Each number is 128 + 32 x the weight over its row's rms, rounded and kept within 0 to 255. Layers, rows and columns count from 0. Numbers have three digits each. The size before them is the row's rms in percent of the matrix's.

# up: layer 9 MLP up, 1536x384, rms 0.0578, rows 841-893, columns 256-383
# down: layer 9 MLP down (transposed), 1536x384, rms 0.054, rows 841-892, columns 256-383
up841 097:102153151113090162146148103143140131104117128150160106111075118142097129063108133188111117118118123115150127143130105113157151145126085156113137117108179143154117141144124142104103129162102159093101089148091068094102102127091122153087128133131102129141038143193092171129092155085139112131112072158137145164154136132156159142112126139111061114084106122102127142092122092161127164199089
down841 094:117137154135109125123151112095132130142094185161153138169089117085131098162144170040206136073155230174167173133089145139113122136100107077164098158133148164183111170142098142178130126123164098172163153088150129093104144120087125184142121131115104111163175140075113126126100131124136072074121183179074164090099131083081088118173155085052126122186160124132110162100091124125106080098129
up842 099:170118132110146140136122054183084124081112193112125070159169128099131165138183137091172158186140147106153094109157076134201139136113083088106169138187124089159102119108143050150079158124132137178094102138063138159104112147058133146189073175143077108096219149114097130117151108126126142139180079134155101118173088086162130138145099178143128155088099135143143153050127171131115197115158
down842 105:155138110173171104165101154120108163159072123155116125128117047155134103135108121170139182172202101054129110128158116110128175085182177138134131095108165108116129147143181101125162136127116145116120099147139095140153100058109132135136135166126128148109141187166177153143158149136149099076168083133139086131125099103164115143114155153134146155133159144123131167121112169144174189106132
up843 086:122114089148108111184135114129114155102099112153125161185145115120162077156130120109100123077097131124122134095144109149093185167126168135113192059167173083135066141144115196157122123105120190140142152123139123065174078124182094094176099174102099106188070233111112153142111104126161134148091150151108089112090124144089092129140177166094133133105169123125116132157108206157168144139193
down843 077:132154169167108085101139150168116179086111122162112165094175124135134153116143115102196092151183140110110053110130105130085143101078139117131088147128095136152140136161163137098126179099104125129099111069160128124129161199104152162144163084085182151127133084100087168107108106092165074137101117128097110116155112149116174169160117135137201122154094201168107122119119152152105149119121
up844 109:130125136137117149125107093147103134109113131121120038183163103131090140151134096163118122122154114186111138126156078144127205145150094123119148123126130095131090083132135054164087154144180149141071145112167115151177069120113113143065126158196120078107100193151103084146097141139152133137130109111117098101160196161111172127100128143146114112087116068106163120124121174133110141169147
down844 105:191191132070150151157117105154099135119124137122110114131164120112134090143109148195156145123137144116109105147118119148142141126138177166176130122158107137133164086114102135093077149075087086112120153139176164161104074131173054091125098134142102133156115102071127080108081072193092158180121126125054134126193143093182093118133140173161106143156115096125120109150101132131128085149141
up845 080:125165120166164124143038129151109173142129122221188102159026109142103039125117190129107096119165118131133170092184114151123144093153141109078139132138111128123100159102137097171161152187139110180210196138168161122110114083102111133093119063153142130138113160125131102157119121129103128124124098107177081129143080109101170127189158170117127173098153182110128117152084175132166130116179
down845 077:173140114154125058164095114082101122129097171171119150120156125154148099109080089120163108126090152110146137122152126065154156143091064144123108112124083101147107144061161139124165098082094171105099113093116118169120146217131123118145081151164121107173120125102109123117121132103090120083158202096078133098119123139125105127155187173105130150130134100134107162176074145133146127183100
up846 093:139116088180139157140080143116216131093080158046099135165164132136114067136191112077064108116109115194158179102141169139130145173096081160216118086099104162111148099140115154116119155109127114128097110089086117113119145141123118148157115127172125156090217172102115104124152165128086164144090147122124103179151145096115154127114134087132075137099083119065148165098153151071158123133149
down846 086:145206111194103113189132012117131118127083076159167101153124166110167174156127102127106159114110097116127125145175168096143081107103178148097087134137143131132130128102111142133105177157148107154163136158204142122140179114101188146125136114075121145091090141120220101168119173167149119180128131146115191097126126167120116137138126156073176181099167136198130118116112127122085154168147
up847 095:104153131176093100150107145120127175100147146114161120091111156097127106165152118088060116080102131142161146174121120178116111170164158185147157056141201090138196140086128153111108145147089097074154158088129143090119130208100143081140140144172138160090214144137144112116185157151124149145097171157089155146157130130140125103088114125149068165142114145103109138047142112082142152143066
down847 096:173143094092179142117103168159109131131110140162141142137113153064108144135158168049118136163083131125146142107115119124135150064114128121084066118154191115131138104129092138134112117103094163132164180190147097171112129099093119122093202089143088096110117198113177111117146094101181139156106128168083098104133075127126117217107105163083107143107176144153103117152182150146135148134085
up848 086:149128149136074225124090058139176120148131127152167115127115146183164177126163176073138118182141141153149158117163177165130160103130077133192147101086137145097154093135148132148082139130107161159119165143154119117177089116104147164107141154144079193177089132073129111120143134151116184106187110084115153092130204114081146112061204171077161128139163087055132140073159133152125132144095
down848 087:091168126126123103091160197122161218130120155058116156154176089119157094148079169130080132077089031087136058124176105092138167134156119093097150122168127149162185162119108115122147087114152115111127106113178074159094172184161092089172147117131143124112170121119107149109113115139129120179101146103142070116141107156141100041169093067178105114169139200155134117145121110078173166096101
up849 097:090128137114143135160146160115134174145161128169103090185137129127156175121109096124111072110130080112120156121126118098161126151118111126061126096108168161119139038082173046153084160121110133166130129146140078140126117102101142108130142181137136095136169117138107113094165156182160130154095078135162080071145157156131095122116171157152153142089083102091122127066147086132106140128093
down849 095:126130019101065127087169087202125152127132097129182076169109164083125131122094179111148125193086139110106126101117165134181123156100169175098102177214154162142128143149142113107121149099184098169149115092160131135152118143149112096118134138139182109102102125120140117152163122129146084160085100068114116084220083079112132079103139128185156076135115112074129118098089100105130096105161
up850 094:110112111193090178169085129162108118067055163150133167186088179152184131068105175122111092093099121135119105094064138150133100119140068131076153159106114095095152147170177128132094144145120130196127115110121129114196126145063162136098106127124101127091115167178152112041147139156124132123128078159177107121116147163106163130116070131157060069162087104102113161153118138129124182163119
down850 093:085113127154174137112105145085163100121100173208101126129195129147155153127130143148085173170147125092142101120114102083135123067083124128153136088117099157196119111169118173081224087104123106110082144134130097133151169072173148112112189127149146106122146160147133133127162159145131211133111134147125138171162122094146132185129098142122124109166183076150084109170073168109124074153047
up851 096:133164159152090138151152099172113165125117067198237084088147063083128134053148121144156159158069177128072142155153142178155120115110116118126061092132146099163120206145103125055178151135129161102075114165074189133128091123143139174143121135113069091102097145110126130175189186160095147126132101167121123085192101116127087113157065185087197166115122123117095143122095138154103110135122
down851 090:127117105123104119091066131117132154134109164097038140184155172176151136192138137124127098107085096121168150136111131107105079152126117134086170145135146122074138052112107143178082092080127068122139132170201132152143119113102131088146162133156138129130161129195203150103115111143135130138113109065130137143123115092177119086152150136178123091079127126094167095137125106127167113109098
up852 102:126108077178146128100141165131141155147158138210173107215104100120107162107111111125116137105127018163174144161118083187093081156113147151176111108101122130061118121123140155144073154083079132151112142135094115117183115147141107174163128103102098130098139156130112138120156185133122110215142125190097155094133094149137086150145123162131112098109138089160119103137116112133150164155102
down852 092:154083166124106133171145161129146117171150128143155109118142097104097146124110164141110131128080129121141137131109173135145182113180157133133091155119135111106154155110115102165145101215153127104128077106120126209155133121143121167088130186137205133093168134084174178145139118101176119105115102172152165129066120107175142105093137072169092086141108114114129165050139159158135134165173
up853 115:085144157140125113156133098118172152056118100162123102147178099109164108060158138141116155075106070159177169128187170120133128130113124126149141070137129100155167156128155046087164158147076104157041102116090132120150112096157134112088145081155190073127157162062151159097137077118116133155112131207130102106134135139165089099103126133117147090165165136104146140132117160148147107126128
down853 112:117119194119122154145139148146107185160131133119179140143100160098138155088145178126088158085100192109138124119159228102181110184119146172169135138107073095099139131141140098107129198166195128087063134130155131137162129162104126126191100139161168163144141142161115183126090120178159089123077063140129135079121127165138114127135132080147118047150108152112173081092147138144119152151132
up854 107:105132122098157163119128103144162190106155116087174101210158103109115137118111103135063144106115096154141088113142164168137129170067166188137050134130108134128148158176154080105105153126101105124098136111117163165115068136110058080147148148155046149108146143189130144131120107166119139207150101130083074123201126147139113122139084151089113126131090094124118102108079155125146121149133
down854 125:097159139114110173111148179123102147172112145140127155189148159119175104184070123166138095130136104140114103119146165139133119142163143153152093147069128116149122140129112156152107154111163067102093180119172144175102090116076082031140134087129136164080181190203124113105079131161103188154142112174102136124150104075136156059091153109140185140119137137127165088145115170142131091122092
up855 113:112124101142133095183138061086171166105105094130118126098091147169146128068163162169112168128144198144133150132155115135068108190140095100163127066141141102137126120116188108117128157110112103114137155164125132117147135159108139164177154155114091118120167141078153035086159190122093118140226134121091140070110206080187075150082209131128133081143141118087120147083166117138145133130140
down855 121:102100137131154157112118132129105084134120155176108121135133181095141107129153113094165086102116108081160105109082139192088125125058150145166050095059135150160143120107165156153088159099105127139116132134090154141146195151103143150174104115154099189177130168073134124109128153158129187151183110132122091124122156137110124102135113140160092197124161142134103097136174088149108149132124
up856 109:107136109152117142119061109138130161068160137129155098086144148201152087177166105085138105201145130153095166106093089171144070133094145143108178060120175163082148158113107138130125147052048147172094140158210103154106164159125138099175105145156183133141145122153134052191087125110117166204106117137152125103159135125119114110127189151140123179084132085105141151162125167143135129150124
down856 109:139115138147086118106146138154117149160122150117144119122144150110135105078133195129125119195125183136129132098110092170097107078119159162081099131165154050140126222101195075128170114156126142143042125128186085070082101104150142124152069112062158091072133105123064143165096130105116165145080135155106098134139099105086134160118116146134129090138165129152150160145111139169147142129152
up857 106:078161108085117151084100085175155141113098160150139135129174148138123103097138142112112093100139147141136156070093128115165115162154145149160183099162158101178163164139138124131131144091120128127190139145092070145093083085166141124102070161111095081138113120125078066068148096069135110143153107158101133124154174191195141141156132174119117074149161167103139175174151082098091107097133
down857 106:112133126162089122118115156134118131136122108142137153145127128109083091116165142074113100183083111077101153119093118094083208111161096121156180144122172124104154110140141109115139117122162077188179119148085099171105109119178165091096097197151148136064104080122095129108130070106089100094118125096059113165150118168155112107106107123111138122153137118123068113127115096074112102159084
up858 104:130129093139174126114106122135127134124162182135139130111142180137126150143120176099091194175116167153155112178159130172113171160128069113120127078119094092141125147080159158114127158117141180160100115090133114135105144116136100091135165107089107107109117118028164131126137139149154095152146152173143136057135181092098083106095103181088177177145078141081126191166118143138146161111108
down858 114:112134104123138131171108084149108171211139166099126162144209034143123130118097106112117143144081147110108151141192182168081126123147086146091152096171142132134107161136082140162088172150106154130133130123139116134086108109162159148155075091136094081076123133143157155115089071093050080142102161187138183152110106135131117177153165107128114136128070155100135121111163113151104080122087
up859 092:195064111137119101122085158161066125115114165147159094205081133142142183101190128162064077208134168111124140135113073101142112162057144101087144152180146159218123144148178145126113158116170166141092125162158086101156113108141158127112114100082095123140143125138101148074044154169160165128127100086131094133110146077140171140189108141157049162097078173137165159161127148153106148111143
down859 088:131125107100111130172113126076093096106104184117122130094112192123100102161116129149133145120053137067176119086117154123174107184144149100037102096117140093100117136099112165157164083135141136162158120156130107118165117162163162106159088117096116128094125164137091165123168161072134123099170046137155152134100053111168114140185160124162103209140103090118194168165205130095193209141095
up860 118:135122094077149158164141153115090134123151060181142137121135135158133106166187188158082149108108053126086126160098059156172186124172124133115131117154196097160143134087125163112144163078086114091144142108117089185133136118112105173042143118179091133104104156137163066147125153147144098142135130122169129059166123142103112121120138097131066129170114135099066070170082127102160129122078
down860 128:145132121149148082132125184153076113173182103091136084095160158135082155124119173086173117159162143105095102123084123098146096160123087085114111149119110131093196117127092071131113119158177133148181114068123113098176154171075178124172109084173144157086131053142122120113159164104106067090104117163138121117165120156187121139178161142143118110103111096167121169116175134142110119140162
up861 094:150131125103120130140160076085104164161121175181201164028113082099185141073099101092126174131141142161118182136151102149151129127123112126157137141158131113164106130068156196085103160125104134138099120146152093068096091118098083141093120094119074072132107116080111103172129097183080102190113150145095112070171112098137117120081086169174174173194134084144123136134107121103115173104073
down861 081:184120143093090161131057067123195106122113141108124062119127147167113129154152117094144110111101097081124065161123093099096131147197115126120129128131078117101213104142139099141153139139088163137162124169082138115176158118101097187107119166200160111130112200149109160124140090162145122121117155097193106140103161132087103140197081158128131167143103174094120102129159146112148168195175
up862 103:164128091187161147176108081154101124165082073143110153089141166102177119097171115143121158145159183109134146114127159178153167144128097105106132080115139129121131129095087132099085158084102084148067116094081142172093143172090127150164051065104105138112110143125146053181189128109144143130131115176155073105172106121109093122178119145195133147142118136140090239133092135077154096121095
down862 113:098126103136122134118062139167085080115201154093132137152105125035205103143168160107130126098161143109123122164154138150156177151206054161122111110065175104143127125123119166113151154098081104091105122159114153159127136088123058160175128112057134100092165178126154125108116084105181126164124069143195086116166100090087137123171090162121108095134111134182107173093180165152170203063082
up863 103:156130105140188113196125118174170135097188101119140131129142154155145147132163168131139124209079082161103120104087129165123122131162148114074146151147167100085105102109104073166103166148144151133153110071121145157147102134110065130129097121204129197179188134172143109073136182121146122126116015169137148138112121143045186126116123133122177163080111118143133112114140135126137126159184
down863 099:140202205171167158130130120174062120111075084109114100079155129140125135163203101163152078068149167144125113099116134074118180121090135119066097106167134164153103071070142153124117144145062160106096125154102123155081071150114148095129164136104137123133140141107159110161146172168057103174112066089133126109129140131161082189169077112152097083180137109140170086137135121120184183115126
up864 092:132105117176161153161100126163117107075144149121145106044083141197127099090115148133093125140133131157166121136063062171112085163109123165138122139091096078139186117138146142136084151146139137112143082113108080158055077144153062236135070150132116163156098183088144116043136120122123142127170149117118069131157185083127110141053131120090135139117139109109147165173104141141142141097117
down864 089:145121119154113118135121171087132085157104089144103117139103145159133189152147138128147157107132129119175116121118159115061081105213074135170109145190086140116071102164138092148163061133099091034143125193136137129122136085130158122178158130169147129144105136146090163150096168139123129125132128128085135109175193169140168154172114175120093153128130088150152154092147102159185135154199
up865 100:152093092076103132145084131145127145092167133161090129106105124132122116088129129123095104088074105124161131161107111123166126126127094147163116152115145134146171135144133127154125153119130187120150092152102047160098175129151182111131177180183112071163144111095179108097078177142157104145103130137139145136196162178075100114062092147127180121127142073095145093124048079174168110114106
down865 100:080178138088123116112141116133116109134170125157123117141164051142089089123107144162161086090116102089114112144184110088103118181147124150094133149152134126100128151164118111127161172095110113145083160147160072124133092139161089163098093102071092128173169169115151086121127136085130167133111138116114128149090118118121094166142111172151105130117145104088170146141111146079118148089117
up866 107:194156112137145141068100118173192110097155205141154079187137099129136172151159190181087138170107147110141106132129074126196126177078200124129071111185191117169125102112180133159127168217104133129171119109173094110094088147121092078171111202100103099104152153138114124123067085088148122129215119152096133117166117048110080145101147144092096088119099168088135125129192147178152113116118
down866 110:133157136066102086112155117101169123167118126123148103110147115160103180172170099151134068149071117138130089100129156116075158152064177122140145156114111125131115140125163127133205142189110144082120135116113153078141090099095100141121149062117150128173143149142158098104111107136150143139138133155131196125175123136118133127177120100099116122117124175128135125157129149131113131151126
up867 094:143149067129099089096108122141074130166115147129173114134141074087127120104124103156073130120121106108124132139082093151164146101162084113114151122100096212187128161077116140124128144120148075120183098141129134121109150165100140083198126137090113090109149171148130140072072211108165054126157213156166124113147123106135142141151109148138122088133082128078149166106080150145125131117130
down867 093:090159109178152111144150143137153086060121187155099154107142155087100132142091175178094132092069112109168146121091107092171163183098171129138131136104121095153074177132149133102152127131103125126109094118190091146091116088111137123109122072149172175113151108115098106048150086172124142077113136124108119099122096118175145094107099098075087132130079132076140145150122195161122129169137
up868 099:112135087123110153113139134103134140142092169117130114158147143130162093167183095170063153139105162164101158122197118119126132090127125125107093125157103129142104140131150090141133146064123149108136092110127116129098151095050133130146123082093182100165086119140156044148135174081116128117197132224096096116113127140202139100172127167150050148157119126115097148168129048175117163082169
down868 095:119123147175125120144154146187138149136160175156129163112099046139072155128145161095157120164172132113116164149100203150114091146126121047117077124095154097149092147141149178128115138130134163099087135112122177163121164121134097108093113126146108093153141053118140100139086160084097105151117078142132181168129198119143053084088075093204100112074141152130095112161093199145145098123127
up869 094:059159119143132176117132126128127182118086138157118106083084100144094074155072110148091104079121130112203127135097075189166140130152101164212208146084092144162133177117179158128119143171111137131112069149111098104108147137175112103112135086150119105129113115051147118177152194162200158116127189168065141125152132130145161075108112107178099063212120122126123180088086101117154125156146
down869 087:150182107152140121090091123150122130170157138125109144149170124128119098185157120116144154121160165152078121083189181060109122114151193096113075148116152137080206137142124053133164138133181126141134119103163135140143093141062107129162137136158150156178150153141155189129105125121116109144118139136106132103113169042118161144130189099147173170142097144109144104138122144085090129086089
up870 096:102124115115184134093122186111094152094105114119138111174134095124136151165109143130124114078073109148136111123175170141107099087140078130156111131120166074182170122137118113042103149144087116154095176067111086164063072147110133181110113136113092137152080181099136127080116145163166049185091109138077076127190159110144152159070156206162118220152154067093147112155082110103123135112159
down870 099:141143122150130124170134159105146204145144101153080157155151128083146134107079107121139116140159149203085167127108099131126183167108158063164081149155127142127144135060123138116176116085121134113119170139137134180090105214110157119098104184103155099141096166086095157080145107152150096178153133112178134099098145100131099111203093181142174105122123134153120099154143117116117152124165
up871 099:125134096150146147074113127138141134099147190130116069199104148169079178158142160128132112055120126117163102138191172126106102153131148193106124112107129121083136167151146129135149165152096092139148154145126149145140097142061061113139095190119092095134090144115149113136103121181094135110146104128107161138111123113159140189149098147064118155094148157080113139151116114159119162198110
down871 107:157145199076098137172142188130142095185132111088138096122139121057162096099100075130121148147155040149084167179058138158153130129132133095091087110161104141192068193106038170148121120118163121136096084124157133107149116178163128113133103182150093133122083104108094204065117107072094115082128179170112107156140188203177123099121150124107058147186095138157107173103094121112126122162113
up872 101:120102129119122161118119136166193133142148168131106130132145166190141117109081136178077115192144097230164162163043145090218118159123124154119156115121136148151113096127155112163112148131162136139148112141137102061125168139108168103100108176117135133142153135054148067143146163113145114114197139152124098094138169068151119117088113175129117089206155107136039125070177105104143133125142
down872 097:107118110100167104123153160100056133078134065123114116149052129120081112166111138120119142139057137128134112152146068141155136115145129120193095089132129145150146118110154156132132110160217142134147144137101163058171114131123106083173142139121117151110131145131119086126112124185130055149180132126121092159109144139133141133168119122104139068134115150161170181090148095152094102122149
up873 099:131147133109132108133163143163141161089155158124138058133134140101136164137182073144140110115191130181159149116085090163208110138170168118108099101137075124166149105162127092110158171145163145153077150056090146172090150175113173110111088119184071141191165116182071149170113093138121121137171135094109107089154102141089159116203148107086160134147130064116124139140141118108088078176227
down873 105:160116142137040117071141126128133100120051135057143143125128156158136057146098097195124132191129144099173112109122147082058113089094090087159113150085111114083126101171173149138089124121072160116112151121137091107154188140151108102124160115049119169095109169096133085110126121148121131064148122117094165119144179062104098076070068183173154204101117123140150138132113118170125156116124
up874 092:159121152143126171138115172135150097082100143175054126171125110141149085151109140107073115135145224102152184186172153120171092133117085080117147110142142146142140137086105106120110129144126134118128098136149081081100123101111194109102120144085128095153140124122091128064113118124167129130134164174213097110133134122229186060094203146145138114139151149145085155114073105097119166094140
down874 083:111115112149111114119147129163155225086134137100099149076156137141136160102149123092100103174114120168113106123130164137107144085178130140119130154091130169104158091117155139125139094159078091163109124143120141108189187144117125168176130131092110175088125124082156132116115154124037136117154088153088162125121136174155065199124059161154090126144078097079162155141134095142149125119109
up875 098:051132133170126138192149107130144133138123158071129103166137149113125132106155116171071118116141156174193097125099036116110118156140123122114161121118136095117093101194120125120074152133147122112132143150135097166145120154136122081192070113161160206086138180166096143147143176170114128120151120122102153128155097146110109124180136118139080130141080095105151148093118109102121106086124
down875 102:134115099151180153073089122176138188199127127119139116116161112098175117132121151155138109145164140107083088143129150108094123100146068119123042164104152091119192152109120100122127179137141139072110133155200107137105096121074136147146063124073127101118115106093092142162130139109120069150132163084091129137160171123095175148121129159131168115107137174141189145103171094096143100129108
up876 110:128089132141114161110134112108164114144109124112132129164106120182092083108095120161145142182105108155094127139189119146097131136142052165167135100137126070116099140085118116138110157082192141145130091114151096124101123193151129206153116078104100120039134167065125117099161156155142127170105105137185099151136079153118150156112168130130097172147125141129131186122100086161147110167176
down876 116:148137141087166115160106051120098109146160102096122110106136173144114148069171146144129101133096129111130106179109094107116124138158117246073124125196156130102154119108116115184121132156078157143135146067171105134158147145102169108115153160086122148081120153165199118110149158121095153073138184116138139144130157088177116134105130167131125139136174112085150096100173173112172114153123
up877 090:129175103144137103173131136162106229098126168140115059106113118149123071152142138126133124132104169148152098210146134136173150110116127157026120135107137131172147201146154106082068152161084182131152151111092112143127091178120094104130104098161066094122134128114107088095104108173087132148086112100151144087193143099127118125182107170150151141126118135134083107130063135128087160129142
down877 091:093090153142096102126185130108177097154144096046094127137175121153099175176089103111168110121117087160109140149103187109162125155134092157165084092131116123112101093186118147169225122107101094113098158139111142152110166097168154128137159145130142121136169155153192141170168124102133143210084126130116140116092132170138174104075131063123132171121179100122172182151148101156148146169102
up878 101:095137070129147128118106152101090182118065111090099104170169113163122092151088191122121133141100095143112152082095128106153126124152092155100094163107104176151121113131124129135118153109065063109183116120119143087161118133113059157128116069226144139096084187159141091188120186187118150132142150133138130156113129182121110125147087075119076115097154138099116130140180126114109136092163
down878 106:103129164102076125179112127211105112120165150068114095062159131095124168129097122137139171155144132113152117162121195180086201151095152119136129149142112171191114143151190107102123137128135089101093112090124170134147107112125101150099133065125115166091162148121146110145181102159068094156161163091086121150113125113130085160109101135156154120088097110106169089064086114110162093135109
up879 095:099103111084141155135140130138163144087131129148141154159167126143139135142110109152124164179147096166141164116140073065188157123111149116125136064089116059155110108134154135135086151127099161178122105130115127108141072150177110178148170111171168127160025179151121129120121095144179116133160106131101060099184140172135112194066160146165061118169144087110149168124115161185175114091136
down879 093:153177101148110128110128174144170154142128158154122126143182079154138201040146091107100119096075102129082094170148143178037047071124171185118082106067161097146140136132135090159162068151110116110172119147071149073123125165138157125070155165150157121155182088065134086133179127146086157106113190147134064149142139154148087098105067143097145122117088124116102075126092135101114070151094
up880 093:097098099123124197095110179112119107126107152144128116127158146133160132089159133127113124136157087153165137113100141161129195122110024160168133054118130093134151094163192167206111156137147091158086136158140144057094061121096206123146107127095098151117110105151144149130148126217106178127149170129165140107110163107144134069090076155113125097128127098131123141040112135134145114191148
down880 093:121097138141098205180073179171122164122157137129166097086139139073150094129075207084115137132132089129083091118112119156071170119133088129211082123107219142132103106065126109126123113152152128084182082139159107155177146157149098091132117096099111107107138157136135121109138138144176081087120075154153147152099175183111150125118136140139101114145040097132208108139145123149123175133116
up881 094:170101060108208145122132185096185118088157153131094081133147170149069114116079176167076138109113100125158149094129092100212135143096092118100086101168114114115129149130166126133110159172122171143142078113209131113122146124111111151127127126119108154048107102104129108072117126174126198120139109157167167120064136144107096137142093121079124054135089155089148135167110133101096169163156
down881 092:132083080098111170169131138176117133207104113140187095167169129076188157136128121089171101146112170148140110082136174156127133149084125139145150094120142112150150092144101169146189123151115146124132156106149144069113111118117183129115128108099101086195089186101151091116186088122133144119157149167165147180173105080136117155140112100125050147116104134141140152127162136109116122167099
up882 100:123093119155106110127079114057144088134150114138130128137212133088108155087122108159163146120123088150175103129141132115200129103181110187151106114142123135127202126183155173127150134159151144109063111154073124150114166097111113158095114133155112123197133188111203137130174119098138180187141182154137129125139108106155171106097135115133130149178131132139149154110171148159162140173080
down882 096:120117078154127101116138173091198106180179104086102138150153070118112159122084160138144122094136065112183107145132131126137157188126101101154063102097115095119078122145141191125156145115193118151144128148148177099120142151184108116146128139101128121097100131189159109187180130122133140117146130130163114130122121229108128095109166139113075116133141121106092128113147054074135124170122
up883 113:098162048113149093195126123108073137116117124151166147107091078182140103140128163114099111171169162137108186098180119122118188152135158113118120079147116165135132133101163178139161148150127084175144111121142127122088187113168165120068094149093116105166092169064118099189120101124147117118101170156127122117144102106156123139174132126063112131159105117106127192138119137179153177172134
down883 111:145134144150131193107111179182154179129135142190131140116111125149151108108129163103109174151101084137163126159110132119123103111131096131147142168098128123110167138097107156103165165138117178125083192132097114126114190135097166079124101101140066210191149102042085119129163064158182138089119152140134108105092089108175171131074100151125155062105109150129168130131079151100101157106111
up884 107:145090165123141131189151136106153171086163144145120096117118127153107175127113110103165123152116157142039174183104167175149155189085053145154202126137093142090071109087096113167089161102129096127083167138215164155202145135094109127172101155103122123087210161122159124163109138142162134138126106131101096121175081088107114079193160154085141114109116081160085149093111211142120129152121
down884 106:100098137124170027107151139058132104100149097151128112144111096149139171110135142165109125093130111087128209159111131137138153133061101078144155162118108125146094056118107112198168143131133164093126114122177105140099169134142115092106105129102152065107140158128117083185130178118153113103161171106099118109162190111171094169148093172083133117076140124150187143143112149153159120186134
up885 093:158090130149177119098055126108165113104106169120109140105133154179122135133124132047045114094094133114156147099079173158137109103110126150097110138146157018117149080116203177108111160152092181147130055180134132138033117143135129054135056160103100120133116167137110120166080113147138148145176128128155117122154125103109156160072181156209121104114057127131118152159119156147173112140103
down885 094:144151126145098106121174141161160179164114127139128159105141114133126092060132153141171078179122151148095087149162158156181183119163125158144108116127136122140179118165100178142166138127188121100099195099158119204146168115121117155079206166122098135132096157111160194160176161124138089157103062145160108155150137131107094181171140085128155130159153088079130123138099093131143137102135
up886 101:069128142137132107130156156129119176107158131095141132134140166115166111124179102076137102118185112149138103174094140142101106111160131159138208098109155136122119185111122089090096148123035126128120135081113124099111130108112107127173091087123095122097145143099180158136168158143141133172071094119109114141136106120076123134136090130168127141196173096141070173112099138094132139127187
down886 095:088157114138135154163131178120065206107149167161132124196190162110134085145164111081122116098104175124106112110132103112117095151169178133158140135128138082168141129143142178141127113094192075114124164140123079130203098087149125122147156143132142157186139099193136070103053104161115184136179123093143166079153065181135189093138058113158140119074154141124138082179119101068101116113140
up887 108:179133095087155155118074117108192154065113142143117070174148113210099112136112157141127179163085157055145129093107130143136110184106126122128147071128132155097116125158142068141093153135046214084096089076167164134119123115097051137147101111102144112204122122066146076116126152118117103107129095143166116153108122079136111127158162099097123093181139118090091173186160174147125196083129
down887 118:154066109095160126041096071130145177136131132146179113164149173103078154100131102132164130149098176110138145176124105120054142097053150109167143127194209147154116105125156137066146108082146109128125185117121118081148127109181107141107130139156133114090081146167101127155123118092136103093183153115143141147117167129071094139095106131148147088110121099032141126168146126137103126146080
up888 103:031144133104085172132117147061115086185161180152148084094154124104100171101155166182122108185041161124136171121153093126145114189093078108120224109128111060115122108079131080124115143138132128084096134137115108110112187110151115147123167127125162124091137129165138119095120140135152115114152064120180135121098173135128137190139159155065123116187151102122135156185108141119107152119094
down888 106:141111142159130105145105139170157138098124114108092122126129151114160101064144071092167105106130150107102112131120096138149046128135127147109100116112207137154142141154139122081150126118135141115215037090103202083123101160113149167177116139161145135148148132159092139108130162131117068149140200186166126133109110093089128163168147150159134088111161117128160095097224076116154184141153
up889 111:178158143076071174130092114123153165125146164179115101111142115132177154085136113131159163131118141193075156112131095158100109162113146140123236075134193100176144099149142137082120164088127089148129147099099106107103167168150159136173124103093134096120126139114189083173150166107107090124171151137142169066172158072098099119107126148222058151164152121115119114066117101101179098106159
down889 121:118130075130109174176106166126150162138122134066122131170158126117116052124160120128121155140085201145157122194091146185104128138133126133114142119133134099130111146118101105124114120129143126163204103132175137137121080141129133128117151080220094192110121126169109159106129114065142174180161068158130118115114143078131142136011116131084121113067088140190182084079126093096120157056190
up890 084:061115170135089174109153118131113171049149138106169143102103139136130157094126156116119102128183151157144133139145152157122109117106121120080142148128145118161076151156178122104091135090138110107134138108118137115153147127148105043082129052065157145094081070122126134108046193158123140097155106127152173098118118148164166144094126127161108176182095126151108161133041122098115101209163
down890 081:139188145096175095171111073085112125175058092129093084142130118141127152145156151154075137133127142099073087156149120166075155141238108165127160104174057091101126122079109092156150102113137145095135166149098097104172195185160158125161098113183152130075169118104158157141154067108100130122102131067116069110136141141128119096212205046128137135133152154055121139166163144114146161062135
up891 099:164136023136065139220094108117163176116143102134134057109145104103123123129099100139108156104153171137098138174138093166109103184146115178140155090156122148102178160187151101116082156131105113080080122163101081082167130185221138163146142182141128098117188170152140135104114145092091178174166128114091150110139191139135134154119145183125065169089096070085113160101115121096132123121118
down891 102:162138131121175138080170149157103096114107062139139096128139157122085183110143107151151127171144118079099191143134133144090124110171122120129154132137092101123147147142113092151123162103180190145148098120146156105106123101098185161083155160062104051098150054181142059122153138160156068133166110102141077094081126231170125133064102158195098090139156181118116144125172119126145127129155
up892 104:242120082090216153144089137107119162136137124125153139096142160181167093153061115099120158097119111173092126135107115169095053177068109131147179110143085163132093122094138151130094146174150112140192107075113206140114184136105101123099152124151120107113158104116194109129114140100097098153130133106145137106140186071129078128099096123167082131152102097086143128133096174133231136099141
down892 104:107145053171170108103137175134201074175138178104119126173139119087133097097131162035123134210147149085130142078148096130159138131127137134117107055177128152116112125087100157088130137115128166082104172143126168064129097172108119118100169134076151129095098097141103162195186114120179129060077149122183112134098163103128191128098080082119082128137177165112121129210163096114154101140109
up893 099:139128127180158131138169060140174146141113110144106117156124127098098130077153107188126145118172108093117128134157116125132136161116144191092187117199119108138138089108144084124108141086112107087152137161097140194104071140075085082164129090140094078129144157180134131107193148198090151165152095135104154125118091090177085154155111138209105140133070139143079142126148150185146077151168